config = dict(
    n_kv_head=3,
    norm_eps=1e-05,
    positions='rope',
    attn_scale=0.125,
    init_std_o=0.0,
    beta1=0.95,
)
Each number is 128 + 32 x the weight over its row's rms, rounded and kept within 0 to 255. Layers, rows and columns count from 0. Numbers have three digits each. The size before them is the row's rms in percent of the matrix's.

# up: layer 11 MLP up, 512x128, rms 0.314, rows 16-82, columns 0-63
# down: layer 11 MLP down (transposed), 512x128, rms 0.0701, rows 16-82, columns 0-63
# gate: layer 11 MLP gate, 512x128, rms 0.291, rows 17-82, columns 0-63
up16 105:153105133123135155140162106147155101049162116167093154162149160095122066125133147167080087120149129082180116168114134203186130095172113140118132118105177103146158091145104092164129117076111119
down16 102:049171113130117083083129139096118113137111128087152148151162087193089180154152102034092154133155147134113200155180124118099105118174132043139123111160167116173139107080073120097159157126176092
gate17 097:124152092177124107106118089161114187128124166094141114146103123122137130133158113147140146060176053083178072167152113154115170125125148122156165112168084162106195129135136127139112085097204127
up17 111:125112173105057158140146204067154124098097100162163121123110102099100149165139127123116157109155104132119199122183128092126125090116148184134055172138190122159128162136102146122156092079145105
down17 108:116113143117130112121149102116124135065143143129169074130159104146126183152132085087103127097138062137196112105188126141080113181097150133090128126151189142125108064093060116158084116168092134
gate18 100:098182146097208177145107114077119169073133083118195093173152165071121128140150119119117133159162105164090102110118196110139123139126112137135132131109122128042170137125161191116095122102090128
up18 099:114126098149166101101108091133081098157133127061097121087149119106157066097118158082136152134102095245170131141100097173171144141151093118148114101168128142132160098107101150130110104123180141
down18 102:161153142134114163108129145124149117129180095094178084151153107123108124077109134103145158162077134144145188164143123114162111109107166107088144137107123106133172173096171104146144116083154119
gate19 101:111180089101111150149117126195120135123196120123142123095141129214112086134137156100125149164124102095171202120122107168106146186170087146170099074155072132104173052120181087125114101116112146
up19 088:138154131137077107117129139129092173106127170136142155119126179217184140181134101139130117168083135078138142090107150116115112161145099142138097086119135175096136102173162120098118106141094158
down19 090:110157100095146179146125164201190126157156122111128133162136148162148093088080115077136088144139128106151181147150129126162099146146153131129156146059109101141125112122133067176135112145155138
gate20 099:057199111119140141133101132152086131139099139112142121137189110142174096124148135099101099060168141075122105099096193109152180180129148124141175108082111169140105143118102128138103171155126153
up20 113:148115150121084095156115093100085114122131161146125155186100174157124078107070130147225153118088208142118164158106149084163137070124099132103133113085114148137126113116170153166101074072076092
down20 110:110143131122079047117129102157153115154101133121119124135064146154086049095126116122119177109056138167101143183072112146161136091169146163116083122105087143148121076107149132181096135112097109
gate21 097:128121087132088181136094188090114187145163139177164120092101168155143100126141080076164119113159135093156123133122131150074106142170158103090087126100130079151158087073129143082063153126138152
up21 100:152175148114121126121109157134155082105140108085071149092157094121124100164169102104127121179170118151159165131145132098224109123109128122067104138105148139108107181113155105190133216085117110
down21 098:054125127171138071171124148061091187139089095084146126141132113121156084186100139128113170062096117119087130097158111101128163100148097117098095083170079161134092052160121162110089074136145152
gate22 096:114086084122129175177077090137138113135131174164099099174095083083129077095151138140118122130091182153184138047173107139136061132150080137102106099113140153169117091157177129100089131121118100
up22 095:059098193121098170120078142213092137136159069112079157146104086120049127124130128080136094075120102134174127142186137082099101171155115118131104179098105096103121110162161143144095132086182091
down22 094:132122132100175065145116132146031126140114119105117093141151166137136184094117146189117075145140142140106152113076111089023154158137129143190108134151165105115160141167103144125129133108138104
gate23 102:147134154140140143210105127091101111116143159122112111145161126127114131126100130116072143115101193116139146158120131146109138060144151150137075085119179182051147128081164144101081073167096075
up23 096:159180142140152126100108099190160080105156140142141177118156159174096160120107167138128071125102135122133094130103142144081108124137174105047157166138113131091102067127052111134099173100173131
down23 095:075149172152128153135148112107197137127120092154176106180113112104105097114179147126144127167126136061156150160159154144147117141135129148116135081131172140193101132152101120146154106107146161
gate24 100:115124170109099155173126126100126158144136185104075133195113079165125113170148150148095164120118205123102106121153161185142087127182156147138126095141166110123133129115107107115060122136132131
up24 099:136127102134149106122143138198121163082203039129084139128176082098124165127167079146109135073110083121126164115083109081117121106114140141129116137075191119100137120102086136179154119094096209
down24 094:118188100110110051158154154125118123114118190135157091149103171124104112207157124109168184134065116085157094108156126162118090100150138171151147094163092134128171110174085152122152205110143130
gate25 097:140124133119128122179158080110118113083163093166148102170074097130173122156147122149017150154196109187148132157177101134144102116202089129121106162109161167176100110072076176081103073114098151
up25 099:183156176121163088087122104128132107137176114126145115092144150127111172141098150120147114168108086148140061149132101102067139104134114164150144146085139071099104079147098126022108096131120160
down25 096:165128111120080124117141126121124176144148142099161107130142103111165192185097147113189118116146149149123138161122074117113145109143131142140176169081125114123110091159163167127137112099109055
gate26 103:058184106077138106115136136189128160124104092129136081164122035104175138093109119177119079138082074148159151130121217173157094123085132125153059151149131158099156120131113103095112133088148109
up26 105:159134135140147124138129116133110158141110147121141131145118116123174130105116150117144075110111083113136141091080112104033130132161183146107182196073112098147150121121134101076069119132200141
down26 108:165186151138158180150151130124178133154081163138060149101093145149125096154135193086130105064117070148134139119148109176170097071137146079167170087152137108109182143118080136066145130118097128
gate27 099:137127113159130088126104149129064119104126176191124137076110172163126105139076155124124144182120141113069173137115147166133151116150147161092082107086131156113133081083163132160115083096094118
up27 097:078152166141147134143146187140075074171159111160153064113116075151137104107127171134182078101118197172103159153132116121168058156156156136084084127142091087119062140151179137140055175160126146
down27 095:119098127130099217130141117125137051179147152083120161139113110175081137128159168189132087184164102189123160095083148143137207158087106115140126107173084120110130155101062086089172135125145133
gate28 104:101157143096202135139146149126072157090167070127143128135124066085101053140108164125157128125087134136132168126086173147092082133122125156115097101085099094174187127055095111101107147107113183
up28 098:096119111149113140142228188118158163128166146097097114101059142140123113108114177144099110151113139148181146114142107081155146169169116136065099096193103065094122134132119120136109198102117142
down28 102:153094117103135079136097088161161162116127143105120157122185088170165087095148212161100169153085051146063131144110158166095141107109150134117117126048103131082179119141199163162091132144103107
gate29 098:094204141174124104152110161116153142106113121081200096114100123089093064184095109175142084124144121094151135144135143157151122147101069109136089140154153122125070073115156117097128143123153135
up29 091:174086109161106112143119207165096122121156092100160080062152179127184108155126084155158155129125103072164125135147130057128116161120132136090196080144111099117125090179161088192122165151128177
down29 098:155143094159165199090101080089095127082115128108108090054104156079150086120100173162141089154139088121141107168160074149120160070133141138120159110083204112152095088099111160129134117109128127
gate30 102:141152083124095107126115110127131155152085080132128111171149181035126158091147102084107122099126178117104102111120137152057134166179146156106111095118123156129169076109066163127101159167162090
up30 095:169125113098132144072143103138108128190087132115120081169121160068095107129068147149115197124130150090171189077164111132105154082194151129144152176107128147096143133165158128162158123140107059
down30 096:125163082137122202088130123103142176137142133095113077197155196103103144105128106141121128097086104062111080060086091091107137118157153131152123145139140148125190086131152129155095102171107067
gate31 103:103106196147202145083176052104105177112124096103129151093138104142117120121148081113137163160105125102118142128143111124113124138131135096120163046193068114143146149131151135102134045114124077
up31 092:127087098211108145177138144087128126064102118179070143089181140116085101119159051171190094120088107109196170176172162159159158157156103156077153177158172096148094145139054142107107105120146116
down31 091:074194151115191180145125120108142132215140131123188128124109104176138127167109119114101129146133142147215143144106088104154091076147090092133144114210085134123168137142139122163085156174151107
gate32 106:109172181087150190132073120151158146111157106086086131179182125170140137143097155092075220137120124150113150134146116182070165080145144102130140142109176105142112117117094117152121110095088151
up32 098:120054147138161172164065113165147114147139109176138113142108130171134105099119147123153101128101176120113145054172178134168108154123144074094117121199118160153145206123187118097142129141108139
down32 101:106095116085136084150087125184116131151150077064191098098075178103113111116130091077138143122179159131120177089140159141136170109136133099137121115139075165109069170112142156175164112134191161
gate33 104:090144145114120065147149091085182109147112188106172151066120119130152100152039114123152140170161153127112132101099109129152122206138117144145167096130138122127131083170157158075167135102154128
up33 100:094096076136111090083125152191147172117101146148155108172164099177167200146158212171125150125148154137138146133135127176135141155131148117130156208139111102112168083107190201082175126135143151
down33 101:148117097119131097129120080113168123111135115137099140107135112126181120100155100187128091138155149098122174087103114105116117089133131172112076144128127134075147103156176101226057137100129154
gate34 100:128120142123142128143123084096180084161156101130125097132103187135064096167142218144096126141167099144115130114126129125141120131184102124217155083081118139179097182092137106142137106119130108
up34 100:163097104123104173161159128168058127135143126166161205103144143127142136092157096154129112149118144160071141126116135142076150124109106106134178091165110126067144129154177139133138178142133173
down34 096:140086103146070187081059139151081094137119123173155147152141138128102112092123161164126136148126116136137104084112064091127130091180155099139154171127071184199159134181092098132175087130128137
gate35 101:139125126157134119133116114085136148149115198158156081180045149160074106120119105118161162179169081145174104161127118199161090102128128097130117127125080129132168111115146179159173101102112125
up35 111:093059130149073110143109082089137073141102113134101146116123127181136125132140131152096172093147148135148172194112130153153134135084088078133156152088089108114077108098126088104093122142124112
down35 109:172100135125148093113118088117151122078110117118106117077150130090113072158175191131092142133173144146141119149085111175105154146118112070117132130103094149095166143058108112143154090100162119
gate36 102:156137121109121147174146093098103096167134161095201127174139189054162153141117075139184175103150153094137152094116175063152100103103100113101164132114122102101146034108170135166089102096088129
up36 100:108047181098120089113122222104150130149158143103133138101162120109166122106124087068144160112115165071127155133163183113134133080047134113086147130075101122117112147139191103083142112148117127
down36 101:154148120082110129129076162144148147123142116148065107091113104194100068136162132107150064147151108100149123073089094144093202112118150097162172108144137108127119130169142110173077138123099131
gate37 099:094112148158149179075121125201138138150168168117143166087088156123115173154123161128114152144191122130110096095165151073148132161110123118137188134147101149125179127104154141107101145139127084
up37 104:175147163127131094161122106096161177127129144114098144161129121087144134142130054137081132091122182151155183094107098137111140108117163099166123117147134156140115161206107187171141134083148094
down37 103:111202117157120106162124118101227138138118098064117124146117124131185123099210097167080116089126119120151152165163097134106150143103168189107202148148093140098092096112137110167178152172176136
gate38 099:153085107094137193151116116107193180127119086171144115141161180153125096103088155085114128156129163162048105137124157103118159118108107173115110123096116138127159105123098164091122092132063141
up38 101:158105109102122092135105182189164192105175153140095125072127219134162099158145160151146113142104098146105113168115109158113104151101093094126104153139131152086083122066140093143127160107119151
down38 099:152176105210120173142093076174149099148128120166052098100123100146123196094111109160083144117100174127134126135100126099085109113157141074179144112135115115155137174109130141192121113166135136
gate39 103:120080183142129120123097063126131155128130176123101139177090142098090135098077103135131113095131075171114069083096098127129117189160133097114171153138071101187150150134194076118097045100136148
up39 103:136123193133144108139180124129096121153058093114180088152170135144166117094122085125106111105108093154135136112140091129170121142128120126114162139106070106126108154087090173165138130109154097
down39 101:112133133060104067127203137122135133099129121130093150151126155075088196159116084138172094131107216095106139085114088090096134147125125121121008157154136144158127092151105118100118113170116121
gate40 103:105150157094153071140120149140112095104057137094118133202106139155104159168094108125109090092098111112126188136094153172094164090066147149155110107111191142104076139142092133155085139096109128
up40 102:157138106113112137188118139127155123173117148106104146111110179073115129151127143124118139154147119101108146172133101138157172147119167114137116118145158091139102151087151131149069114124110149
down40 102:139138173126135109129144090115090156169073148170130134103120137131131096097123130162101107131139136134049124147098211149191176142160152154095093061096160167096147121124116149128172155135135074
gate41 095:194110119152101083161079169117102099187108124147194104130160091113153147093072123126106096135117129132141098141143112181103120100140132112150085133089132166126163065085171146142080118142096131
up41 101:120146148121097189144145141111120091129102076123124116121165161124126129096173181120107174176147116120181125140099175153164137130072111123108142150153153150109138088089205125088126168131103113
down41 098:076138099089134106100097124137148125133156169095131120118154110139144188063088113126076100106137069157144087079069088121144109093107103110132143175157106119151135178089104122162095151209062111
gate42 093:089097191114134143085119137126140146121143124161088075134139101138123102062200147132139081185128155167088125096138127202112156115109100163093117109155130144096055107078122105139119123129168161
up42 092:082118137110147174090095150167143119117151154143146142124110194116125088094141129127114118112156065084118083139164165128152155074132062079108090082136141167099107118092068162121053122181154150
down42 095:097125127109078103162162081153103160174119184161198117159130140105123167133099121072149122170102185152097151146126067118106087092148171116104108190128181153126162138126171154061126104121138149
gate43 110:167123123115115128100140101180157151060141124154092089078202134102062090174092084118182134110060120158125146058119133144131102124143142192135155126149113122167152105133082165139102138155094084
up43 109:085066111124104153080101168177170083113142112128193107117124139207089095115124129125132180121112123125119127072076143155141080150129139157155051158137171152147074133167113139162136143152089123
down43 109:130087101116116214101149164080161134149165088075188108115132071187112140149103132196136109174128100145050096069098143096144107106218130106092103178120094148172177199161154134101135142111097136
gate44 095:086103079109153133118154117099099138173087118136204109138115189121096157116088145169161078144144140147144130117133096112159078102148144112135158124199167158096174163120155172085130126100091182
up44 095:122089136157148119103081143165187165113143109100118138069126153132141130137130113077097159135155102088158125098149172090147130128123117080079182107040105118181136144107130102107121152178108122
down44 098:150149115168127110174142082105152140112066087107225127157127113144153131084176100081122166092143118039173118126122146154124142164165113146132112093139082103166108141166152130102101069111115157
gate45 098:147133120104156160170125086146143151170092121115150105096122170092138084148136117146092189118093126089142128140181184137091106100111145135113105099126191151085142127117114160157123135120080132
up45 093:105080073113154068181102071089153131144073143113163096112114111060131126153065102176114163139114130137181137140142126134124084141107114096107125147126106138177086131149110124126137086045106120
down45 097:169086098129145194127160116138107112135129149151121134118120171174129153117130166093107120136092142183118115111104136141139157127107134108137188167104233174093104141137083099124128140123147067
gate46 105:123198116161121097134076106102146121136101084070077093116140115141163145129137078127132141140146095161160173060134143225095147149123148120118145149152123148151089141103120068136183172111111119
up46 101:129087132142107128147138088121124132122159109196141169147064117159103095105138130166121110142081136106122129145167065128105141147106110092153115082146098100121141089110138123170106139094130074
down46 105:097082173175096156148097114127205114128154143188171134090092158161128124104081148205143095126175128159093110110130169107161146105176097159108164172114170148109162078101150160179144146106113155
gate47 107:122117088065103096175078147165147129059142075126170131129135191123148143173080155099159054109137118162141129078152121105151148105097106082132164106119163185094121190152175159153150143103139184
up47 108:170101163130116108184092170123092122156053060157105138172171171130089108095048097084113060110114110159113150091158173113158177079130105151085145140131127136132136125119107087149150155143126209
down47 109:152166115119095122164116151188127112166167137124092130125126152129166087121124165120098106168164135144087148099128119145108179122173187138164104094105139132200138088142058084141143152146126171
gate48 103:110046084103159103098071157167148129103103115118100083169123165078129127099054189078122176161114098131122172127150070092145100141138117070139118087109123110128153132085158147099110116114108144
up48 100:120175166078138099113154167103079099086139106159151177098175129178072165138122051172146127149168189135137163082163130107125178111059151138111151103104141119121068121170173160165120117094125112
down48 101:138132116137062123132128118048114152149122138111126109089155120131155136139118150097112159143143129164153223156101111121145154112141149149114127084095081098146097112115093130083118150135133111
gate49 096:133149152101125095093148134100088107133147159128168146152119105174124171162135156083060077088119144114077158098103071148089115136177092097120181204156087147106063068077134127127114153085084171
up49 098:147147089102158098100127139144112136139079114151179118115145181143123136077114134173145128170178119065112090166124098095125119142124100122169112129195155105124161082136076098115085066151119149
down49 098:136149086135163192075147142157131108064084136155106132084091083133115122136159118153165204156117122099166162142090107144128155123086142160134159137197092159119114162122111073084166127150176074
gate50 097:092108182167147105120159132104153133067137076109067109086092141121169131131155094113065183159109095103133139098128151094118111171118114167131109143139042127139109091170132109126116150105120100
up50 093:135157185117122124100111117109118115120177181157179117155052151105099116148194155096087104100179169062096156157171075167116146081152111108129116115133122131148136086142099078119138124169110113
down50 098:171088086123102154145058172180165126090103115063073161080113128092151133071132112175172156160181163154107124114117100152112107076158140151141105094166155134129085186134140175068079109091131143
gate51 100:139116068155110113102136112131084151122093112074136113131137119079144165127117087137102097109161119092154151157143158132123187176176145111141079181136176158124109077162224184097120115187123123
up51 098:104066093158094152166126134163117093117128102209121139111165077148194100097172099155121153125136134081185106156169131181140114103132151102126169125157104121140151109078116096166109139140186057
down51 100:137126091097098118090157127144137162076081101168177170172160125163143137113120189103133108169121138131088099167172155047105145132139143094101148130082128192075107139108138107145189125154127143
gate52 099:108142115117124120145123127140129151135115132171163159161178117149192189080066142062130115155104138168132131110093166155094167144224111151126082052100119101103124134158162154159136118146137190
up52 102:156145134154153087137110156157103143170129101173095065110165101140207173147082109072142135095054128148101125090152101226138196167119114115140136142119142069069131148110172183146121109123129136
down52 106:135129130105153091104204091120125183089095136125103111141114132144178184088141131100109098174081186173119167099140153161113127227192113121098121109118119138060179176146164155106173115164188141
gate53 093:072169125185129080141191084178114129143134139117111141085153110153124149140121117139102119143097095077052083129118150127112126116126187092173119095160117137119151107110105170085162098090093141
up53 096:119102159074125076130130126137155170136129099118169094145159173105154108156142092140106081120149127178096066070153164143164086108109098118166147119126076136129133195125132197158125076124089094
down53 096:141170120107197120065165111107131107126111115149169143106180201066172154151117094162084142161163125152134134118082122069172194176185108127133135170178131072139094095131090143111151141115080164
gate54 099:130083070130119135133075164093135105188128139112142132146120130055142197172127118152099125129112165185126049092121172163094156124045160117152073126100107099134155126120112154116109102055152076
up54 104:121130084153099160051115098115129122097125155117094124115140129080146246196152078182120082082107159108074112110143146136108113105155148169112171159114100088102172140166095121164092096067171183
down54 101:160119127127122107156134115117114069160129188115192155115126085145197177128103103117146159092155107174140077063067172147147136121099205121082111117095202142153147102118100129082107122180191144
gate55 100:161148154134138088095125071097149117110120082071102083132191132027124158150137138068144157086099161177144087112153146146110114106093170079097101155117105120142141189100093184151138082148127165
up55 095:112135206112118170141156100120136093156158084106125200135083156139110191176094160081104180093094142118094172189095137046164114131116139158107107165086149126157090205125161130144143096103088088
down55 096:141125144101109099176094137214135109156152182144122115083071143133171090166072165126137129125169104132122092084150151113096141150080129152060151144078111099109052139148156096144109091136159125
gate56 103:081139137136090134135128166174151142117156157101211091166169136181096149181091140113093184158192094137160019116127093133119124116115196172133105112117150181170103158138140139074141123155123102
up56 099:131064077084099160167126169110106119120107088153124110159088097152183099120153163129101155138136133133117161164121156136111166056139150100128113120148148136099103134138145144109103095162069136
down56 103:140161137173156050072064127137140067125101113138127157090062140099093132065115142184170163163140144163169165145141140130104091115176141083113033102120074180105110083150113155142129152101164172
gate57 102:142082120149093149114107148107138139110100143152072146089090119086077148091151098099135063114145126117103173107118145206124154086163120130121145112170085060126145147168138158148113124143158123
up57 100:179133076116127116190134092134140058135138125170098134114116179099165080143146157075135143105158157141150186094170147100139137154138136127156159102195133134174132171133142048105074110053109120
down57 102:163108137126134054154055123090140139043132130143121118095059061123126084112130079117118165129080130146136137155164092068151132147114139108122130123172163176163085127149165145092099113097111141
gate58 105:091178112159146118167167112129110139110146085054076114150151140148127093187086150078119147152218141132126153135168160131104129091155116096108128098115096117084105080135084212078104116135178084
up58 105:193127131153133115118106162106114148138213105060147138168143139138125114089131104141143120131143143123099086067121093163092116092112102113137171126074184176124059177147209147169141110144120109
down58 106:127159108182105169093177124103146179081154133082144157176146095117144135142155101110075194104137108156094085158106137145145107055114181107086134117152143118114133148157176180133138163095106139
gate59 098:144101121087140094195161129119081105067162100142129102122167078147118138118109058170100057073099156096129052114109112182135090174108145129177177159141110119125183111152111133108133108123102126
up59 098:104124093078160183185141127057031153118163105111107170160113087157086119086114084136121116159123150119123072106108148142160101119160091125104088181148073219148160171171154127145143094127090131
down59 096:105161118073098153085183180125109110092134077149143096123087133154136082164092100108159084200126119093121144087100110103117079159084088132089123047121126210089140172109131112186130136148082126
gate60 093:155127079094179160109129098172108141130141169161101106125135139123149105081053175053122060164139165185050094130166107166168129128151108123116121154105148107121135094129139160123097153082148107
up60 087:126143130099044079221101113083143140126139154073099094133100104136148164062150133086102153140174126187178147161165078093161177125129144117125170112145110085114130175168118159167164111131111101
down60 093:158087062160175126172124136096137111152151137191085096076136113148145116104173154113181111154144160176101110132153105165144132176127098118103098158126094091098142130120095167099084175084123066
gate61 101:138184119111118063087099111136167116102100142159160133131117101127075154148147123130120117127159086087103130181173129121086094122117149116173074106111073151148173107114070150132126116145125166
up61 109:125094112153181200167126085161148141174170081068106128166118178174147157114149076152140188102091162105162147166148101115124117107166111158142204119131135079129077157059096136071133117127149111
down61 104:123162093124166136115136100135109142087168102105110144166169132170099157157109109066159140116125133090152197139144165125139111147153143173142147162102112191155168134103145116087151166094098111
gate62 098:115128141131148061146107114145119120139130091200143114162164077155156185121121131119140171096060140150135144076161079154074131093141158099133145117088082125150145182145140150149147125128125157
up62 094:174116094130146160078123134151134124123082126154091111107101087165103134072173157184085156126130168108117100157120121167199095150082107131110146168176149152094113139134120052101096183102135138
down62 098:106134130182176124140128168130100141122157120191128096150164162175161135196130175162147124166146101111147163124174127164066144157126058153155131132072144105104121113118197156125119140100149104
gate63 100:114147150054141129146106122100176117101162118141137106154175077154138107117128132133133179118149109129205111126146151114150159080066125134178153099161190150130126180116169168145138175106087161
up63 107:143137109121098150197159082060110059124122129121086105153107080123099110133127229092174179133139151104180103139101110129108117137131094141187035112116224185113087138140167112133100146110050059
down63 101:134132126139179102160152142125111139096127082175103116128167112118135113174147136122161102085136117165174108136137098125124123108092130103128152081113151134084120137135153128097123147114175098
gate64 103:173176107124161173131089172110162147089175090137134073044143173154144122092105155088111088122127144165129121122124164126108112046156107140044157140166122126175150141133104175063088174108120124
up64 099:085140158087145154100110153093157120159112157113122126189133149143116090175127068179158161079130122085123122087069141173111137078147141135132183082122132109097118148152089152099146098115096127
down64 102:113142143138134099180127129073064151118133122150095115153123089144112135085110214130122102135118097135097141142089177144152153120095091114112138125165061131134116158082215095095190121085166103
gate65 106:085119162156072101100164195179087138071124146120096070140123039141166146128099125114147097114105113171132112113156186126091079122105110144129149089177091200106115207143142075149115094110087074
up65 106:136196130135160107141139105132121113139095124140141129160173141075144086154134139095123086177130055139127129100167098147084153167129147094120168191124082169105160128110141126207149165083147117
down65 102:158143173091126121145072095135170141166154178183144115123131109109134138101147092102136067167111106156129112081139108129142105127151136104150124158086149131184126047097155099149140125073131160
gate66 096:127187193149151169065137150156105107114081115092084139025133114117103108149111100140142151152082107107147155173076139116158069152181103121155132129143147156143121106133086168104113171105124160
up66 090:112129067144147039112122126102087105127139092094081126113129102173105120088132101128152153082097141138137142178107135165136133128061180178135095179118125155194171125135169154124067086099165100
down66 096:127174118109064149190100128163106080096122097147163116100121154053093134111121136015119140126152072127112102088139163110125105109147200094086181088130193145138137127120108123124083139158136162
gate67 100:170139177088115129180185141115149082097138079105126132128121127079059093154049107129180101080153085124111086102123174194128084072122160167129125099134128146126100174135166148194078153147134088
up67 106:185105125100133121157080160178092129079183144078148105124141158104159106098161125146085131146153084121133074167111110170151074102120197088156093129154123135104102112166088155111088135126110127
down67 110:066133150160124162163069151137103105179090141139143120145094101113113151096158123127194153176127144153109163130132060176130041174148125169097112146128126168159129110182131147152161146115147144
gate68 089:115148090067176136131086158152139139107106064128099161109116122206105104152170126045091096149102153179070124108123133146125122138102114146128127158076140139156126107111129095133130094101202097
up68 090:176050193173155082139102115137154111167165119119112137114150155104183142138116063104089098095188139164131121177118140121105123145100144091108099134149159128127146135159195170135153103143066134
down68 094:130104132140120174126102109156092089114135183124116158120133105090109135116105168202166179107134165079162148108123134094175133120170143149110205134157104126111128123123093150094057155116137139
gate69 092:139170041110137121177139091141106167136124098146146065098168085064166107154120107172138135135097113094152130120039139163166123103180103170113125065103119124105137127144198135135171152129154070
up69 101:123138066097106110138123059150121141151098090140129148093109108170147167169132164226166113127081128092080121097114134136122158108151107098172120135091140185092154101074139109127099163131142120
down69 098:125141108144139190168166147100136139131128070113157143129085170106119151092129149203120198106128110179119091131131137081123145138118151105192160148130126125125175144090152139063187116156160165
gate70 097:108110166155178166066085146162116115103166116110129122122147068142150142123128115110055128084097143097075114138146092183165134151130103102097137134106160163177157149142082149165105053109111172
up70 104:060093148150148121170178163153120126135106173088107158114193104141095174158147140105147141120169071076180098106119120122124120095101106124106153170113114167137156113156095116084114180138127111
down70 103:154145145100126175126148128181149095087140127187099074156149158143110132152106150157165102138086115127119133136095118144104117116059083122137144105140119091065151099184132079178092131098145031
gate71 100:113147087099154106122106174183150176071174123129138151111107065062194078103109205109061105103161159150189135093137188219152123157055132143099157145135114150102130144103139125119140153129174094
up71 103:158106107169129122054153129108101137182143119160120132189156162132122139048113137159121115175146111094133169144098076061126064106152138148164088168141118116102146102108101156123124130124132172
down71 100:107172141093084069065171164137098126172142153115134092163138130120138158101098087142177144095109098134169121088176104083120101128153103138147151197163089134158126117160086186115147123104138157
gate72 104:139151138123162120155123098184150135149101123105124120123119172208178168131135118096171094056113110118141140150119152101073163118120153092156143131164103182134146120135141157158058176104086145
up72 101:105129187087173111075131129065143172097179179095177156126141095109140161177175087141150194132103129118163135119092120111070228082127078124112113159120150112129170114133105154128126146070122149
down72 105:068114212089114164090090165102153137137183167171110135162101153128153102106158134140145166150095127131163100148190130130130133149118140071057133149128121113115113116103130076123153133132033128
gate73 102:139062132136115153124123171158156122176131131160107127125076139122122140087123116179131168154096050121138169166142134206118095116127147135137164160126050114120180147133141123102131128154120164
up73 105:155151150122176080107095078122129098155095152100138126109108141110068165131097142132160140102174100130145108078136150124137185159161088126123159112117103141146153109105139104133107113123123085
down73 103:149145113175083087126069146144092119131097156125124115101145133114172138161125178080091113145138042150131097169139136141155137112179121190104142136134157159118144133126149162115141123124105135
gate74 101:114142107118127123102156103180156145097135103147205106181152144120120140124134168149139154138207150131142104024100133155118123137069124099170141118170139133176117117158172044131131167062125165
up74 097:186145154067093148138122116091097103140153108144131165125110112170126103168174121145113110122164188124144043065150180146109156170179164159102136122131130082148098176123139089173142122082139059
down74 095:121123185145130114130169170147159072145109121134125163172103176118087115128096098162160081104142152120083163109057116122110087146149197097108074096160130114117135112149052119115125139088161113
gate75 100:107130131052147146149187094097195169095078094139099079084123151149145164103083121113114177143173104126186120162179139125164114088098065142149153151155090151166156149125139153085134138168062104
up75 099:122080171137094098182106095132114163136138118182160085114117138175210141119125149095081150195150149126060159147126124121160170121141088115149117186125147175054160071134097163127170128154117121
down75 100:113059152186094150070116120092157185130112194151073138145097091155191126122126174100107169132171152096081137174107134127148097134158182096070079170113162159106097101113129171130122116063125126
gate76 093:155222062115126124162130084087104142110112087143136151099131099078152134157136110166129078125073153141131126156147142145153160219131077095116170129156161174139178150106090199129101174094145086
up76 094:101159147122109149159109085103135138101051027111124125116113121135087100120098160189140076108173116174099099112130151163140171105113134143114167188140157139146150127111099184048142099100176121
down76 096:135174152169133126131116090120145161102156065103102132109098136108116151138132094154136114195131160142137167117082084127152128131184173132181134079168146090118107176160093146163125118138128100
gate77 100:090187089134129125132100144152098120074123129093141125114115102136089093137188125119179104132095183113137142100174118169087151163078111107165129158110186184068166084114110171121087069102137112
up77 102:060142157133193133099121138080049110052143120118129153113129124127112148074156172118126114149113158119155133112146162146151169169105152101103202127142121112138135098140127110084151116073170129
down77 095:113063165112137182127117105137137150126135179102132131080122128162171096108117107156104114142179106118122027132055116120140101165146136210160134130138077113138103141150134079139170093124128158
gate78 103:106123109132197103089067167189121092078201087154146082065088109118116138128152158143051124096113131114088166135105128127094083139105087126172139114131134174067123138069095136138157149122145148
up78 104:134087136138122132077123196150103096094079148122129069093112100093135101149065162166087027116074091152177115117135095173136168143178104113035124084081155123152175177139103115138142163100140108
down78 102:117153167111140124136086148109138109107130157162115094114107085167059157072077179151136112092096122167095126171084167156176115145102125142122143085160162109026137112180130086116119077149130094
gate79 102:151194146137167184122144090115127086057099098153158091159136129135120117130107081116146156109132147158193110079183093106112077075105081117134140142124164063173137125124094121134116159140128125
up79 101:165097069131128157112144075111061126183135148134116156120143153170137119143133071067076150096149144154134105174155093110127071129168125130082131138140086130113165089138130157129100095149091159
down79 100:099148164151078108087146107098127165147111174128108147105152085124115142146146138087132105155155117079120158179099157133162086157131154083108156166130058127117113096131161090152106110093134141
gate80 101:111151117211155189101159138132117146103157105134133179158182150069127161087128160145136153134082055106113151113157112101093129109128088124120108086120129106117177089155134181121146185147153175
up80 111:122010158186128120133162114095119117124158063113139168125144140126108117131176131127153106168128111069162169083054132097189165112092157101109113103087094089178103172131224155101107178126152152
down80 108:147152127143116089169134121125146115137141180113096118094072134141078191116084157082156108154122073184177128118101089176136149167139171111113123078109132085133107116077124169167126110083076091
gate81 099:086105137090136157154147145138109127142060124144133077113112160121136135147074212158162155141086122124116170154160096190145113102107156129074157182125123131113128109150145119156137059117100149
up81 096:147095153059136172185116141123055103096106129118157100151072150147136123175138089114143068064122181165143123093197128110102116135129144130129159085123123137107128121082125145146130115166166101
down81 099:149126085123163154138135189156109132095136071100129132117122176157166089094156155107116169157165099153127087112141117121080119169182083074063162186176105154157109089074127079149168123159117117
gate82 107:131131176138225101125135111126102165146166167152151164088136129111129098169093139153071128104153100054119173144124095137148088105144112101142165115168111180144147067132111177137191089114125184
up82 104:124152167141098125131154102086150128106139091140110160179131099171076167166148123157119104125185130171135139133104118109076118063086128147150148110155122176117157150172127075127135198137203166
down82 108:132087171110160146106100137174064131108124094119175167137117115158189118080120112162099130139197080144117091145152152142141140153086169131136085115156058102162176146146137128135182065204168137